Part of a small language model's weights.
Size: width 96, 3 heads of 32, MLP 320 SwiGLU, vocabulary 512, 1.86M parameters.
Architecture: rotary positions, tied embeddings.
Training: a variant of SOAP for these matrices, 159M tokens, 4838 steps.
Each number is 128 + 24 x the weight over its row's rms, rounded and kept within 0 to 255. Layers, rows and columns count from 0. Numbers have three digits each. The size before them is the row's rms in percent of the matrix's.

# down: layer 4 MLP down (transposed), 320x96, rms 0.172, rows 38-47, columns 0-95
# gate: layer 4 MLP gate, 320x96, rms 0.195, rows 39-47, columns 0-95
# up: layer 4 MLP up, 320x96, rms 0.189, rows 39-47, columns 0-95
down38 100:132123142114133128098133093160151104146139100158147116142150130060089094138117130155124134093117094143081114084084108147105130102122181124137116133140151082151106156153132115117162168151132147127117132127138113112093128083177116143125083090130092119124128108131125125133127114124152174152
gate39 109:111106085145104118100107126120126150134138097173123090093124104150136174118119108143131161121142153134157130190128135112109147134124111102113127152146134144102089104119126151150131139059112113108144126129137154114118130173103090066133140156094131092122123152170097147121112105179111127115
up39 115:087137160112129165124101137150122108126144131088125130121117139127119119117103126128104080097115119141126135115082142144175128126144124173143140070108142129141195150137161150126133154170168108167118120143120123120088178137138145137153099098145155133178138089108115099127130141094170127140
down39 105:090116148109170115090105140147092099110107152111075130091091106147169125101123103146129123136148144106137152145092126126126107100131127114149147103109123132141172183139153160174136099143147097137130123126102172119117121120135109128130084148169097154133158128146102135138100063133147116126
gate40 099:069109123115083095079111127151143120095129128092157103126080116134146137119085115121146134137105129119106115087113159183118108145160140143118113090167135122122137117133118124142133097103128159149143122154137130171132111193158161138123128110119120150116082082127128129115082131122136121169
up40 100:161127137120060136124042137163102118139142109123161100147166097134099159143165105169127175154153104141140142129101128129138133106139141131135141167094112128143121161152103146153120097105115145120179106128136168087152143151135106130139139118139083124143112114114125112164144136142121117121
down40 102:127079160114119106137049146114122155145089118148108148142191155126135137118176142158093113090146076145144087127115131112131149091135142120119150164118145130104121125128119117115145147110145099143145140143104150114134162084147094142148119140142078089127139138157130125125127167160133122144
gate41 097:150116116137183169111116141154148121115095119096158177077088129097118115121073142092131123109141147127145122129132124182079127151117137145100101122143118124127132140080104144133124092155155107113105124069121089142125117118104140110140148121115173126128109127131161144081092151124106128128
up41 098:143143141108091100163178116087117152156165121169103105179139127150139137122182153184146116135132139132102140103144125106156126114130110093131118152107131118145145125146123134111129155126114159156143093173130162144107132147119145127144110113153048095132131107126079133161144140152128139137
down41 105:143075159126119074151097095158105153118083134118117160147135115108135098095144158116124158131151103138098141119112142119109130133129139082063123116141128143115146124120147105161109128108136139167119081094132081081118115129154116168176117152112124100149099102127123121106167112114122144137
gate42 097:099189092136120114061095152101114140126169121150105107107110102129115089146116132107108085133118145114116148145099107133134115139102181113145125123119154170110110092102115077160137123105107097176096151129136156112120119115112129114104135143125127169116156125114145129096082158118144117120
up42 097:085126117135130093160117105131135113093128109112111100151154113160131139138154131138114130143105107115136134127137102091078143137113131102133142161095165092178189124127084119123119175162142120168148133118125103150107117131082162164141152150120137065144152160133107144139094148111120131156
down42 096:192127170110105170188136124142150103126099139135127115135110131104084183186140150125168130116103138178093120146122114138142114126129105074108139137168155083155160144127134116122129136171143136126114116129121121133121140142141111133134081148116124168133137136145120141153140096105145092143
gate43 082:106118135139177113109134101082102136111125109080084136130106142148135115121138135140120121098165164117118136122167156139150157203121118101153126101086145130172106122150158122134054129131126112080100134125173095100092115167136120122141127116125142127152112133137143109130112099121127108120
up43 085:153159124106106149192148109123168197151085133114140140135081119146117154099102090125152118152088147143126144153120128160127145122129160153139119103140088122115152100139181138135173151120141148136153145119110119134153098141161116140115111124148118164117132172129143125143107175132148146161
down43 092:143085149121139126137108164139120089104143127143114108155141109120099130143116123135087106125125138115147097126137174119086145130084115138133146111093147131150116097043103120156131140135128113158120133146099175160115178133139109156123127057117144128112097159111133118147162104143093151113
gate44 092:120116115127128080110184098093097113115106102148131135123147134136117095113104143086112083148121125157088115151132097120166152165089159126141123079125175119134131126121102112167121138122102086110111116101135137166124081080125154146107091154143152166122134147110145139150105134141109128149
up44 083:141165129138127176121098121139063104175137164112096128107100107112096133149104133135139085115147094139160150143089160115147097089135123123155140103134121150130140125100161162105170176102113120164104146085133117128148109108107099132147170114160089114146127099110150138125140119142134136149
down44 092:096099159144095172100132115074143167163117121130143125142133145154086134137140126094116103141139129178082124148190131134158144138123142127110109108155179148107163142104146138174138163136103106136147134103129108159113129105113137138148100128156127176101132172086130098128144141125124139129
gate45 112:082138114133111139124096122114149151086135102115093149133096140133125128101095141176127101102113161096147155138081087163151103162093095157127105151122136154115116141148084147135142143126097136099158128164142125100130071113135125088151132160098138146137138169135123102113106132083143105144
up45 099:130093142125125072123170135095127141164133143137164140131146149145158111172163133142138155135133103146140177109168110096119149104151114135130085108182133113154144150131143157140142104118152155137147107107098098131114145124133139171147163136104123119130149122160199119161153101108098119101
down45 103:123126162097095114158085118173142109118150147104130094153159127115136145143135124126149132145137133149168136116152140130156136116121122077133125114194074114169116149170115115155124149140120165155110091129128071137120104140121173092147140149121114125099144131165151129103145130115095093166
gate46 107:124100153139130134145128134121152193112155132093127145173137136091141125132112119100121131154053133106119126125106099142087134111124120092111105109099160112104151141170129102140121103109128105107120113090167105151120110114153104158136091082121142144107138129139145089123083123142095139183
up46 092:152152139132153096110128107057122145145078100087111126144149133140109140146148121090109104149156116109095114153134136141134131146119136132145137154136159151094136124100106097121158125134123167084121130118123111112140135147111077120144128195142134110132131111125097056160110096167130159149
down46 101:146123079123126119133127107131127159106136138096165158126122137147148140128121106113122133128127123099120116106114160108073135118098134085098119140109150071134124154122098095117166135133150047139140106100114086129069134113137117152154094148147115141086130089151125126093111176118121105124
gate47 110:104133136151123127128139180160113113144149128117150136121109146083142162171115137126142119125090139148165142138133149093166188131083145128148111109160131154071081131095155129134147099105122098113126147164094156143116143113162091144119114152138132113106156153124190095134151140133137144117
up47 104:077087112149114115144127148108116130124155132129159135117121126089145108149123129156183108084148119138150139080157132159141115119166126138104165096145179135136165131139131089153103131089154129166073104119120118185095110148146125151154110126146150115124162109114108100114140138134097150131
down47 104:128129092118115134113139166103133179133119084118111146132096092125103128135105124116133131151118141113074117141134145081119199163113100151201117150129148120136110158122121118125163145138127127113106119137127152076154120142144136143167127146096155109168118155118153101112092100125170118146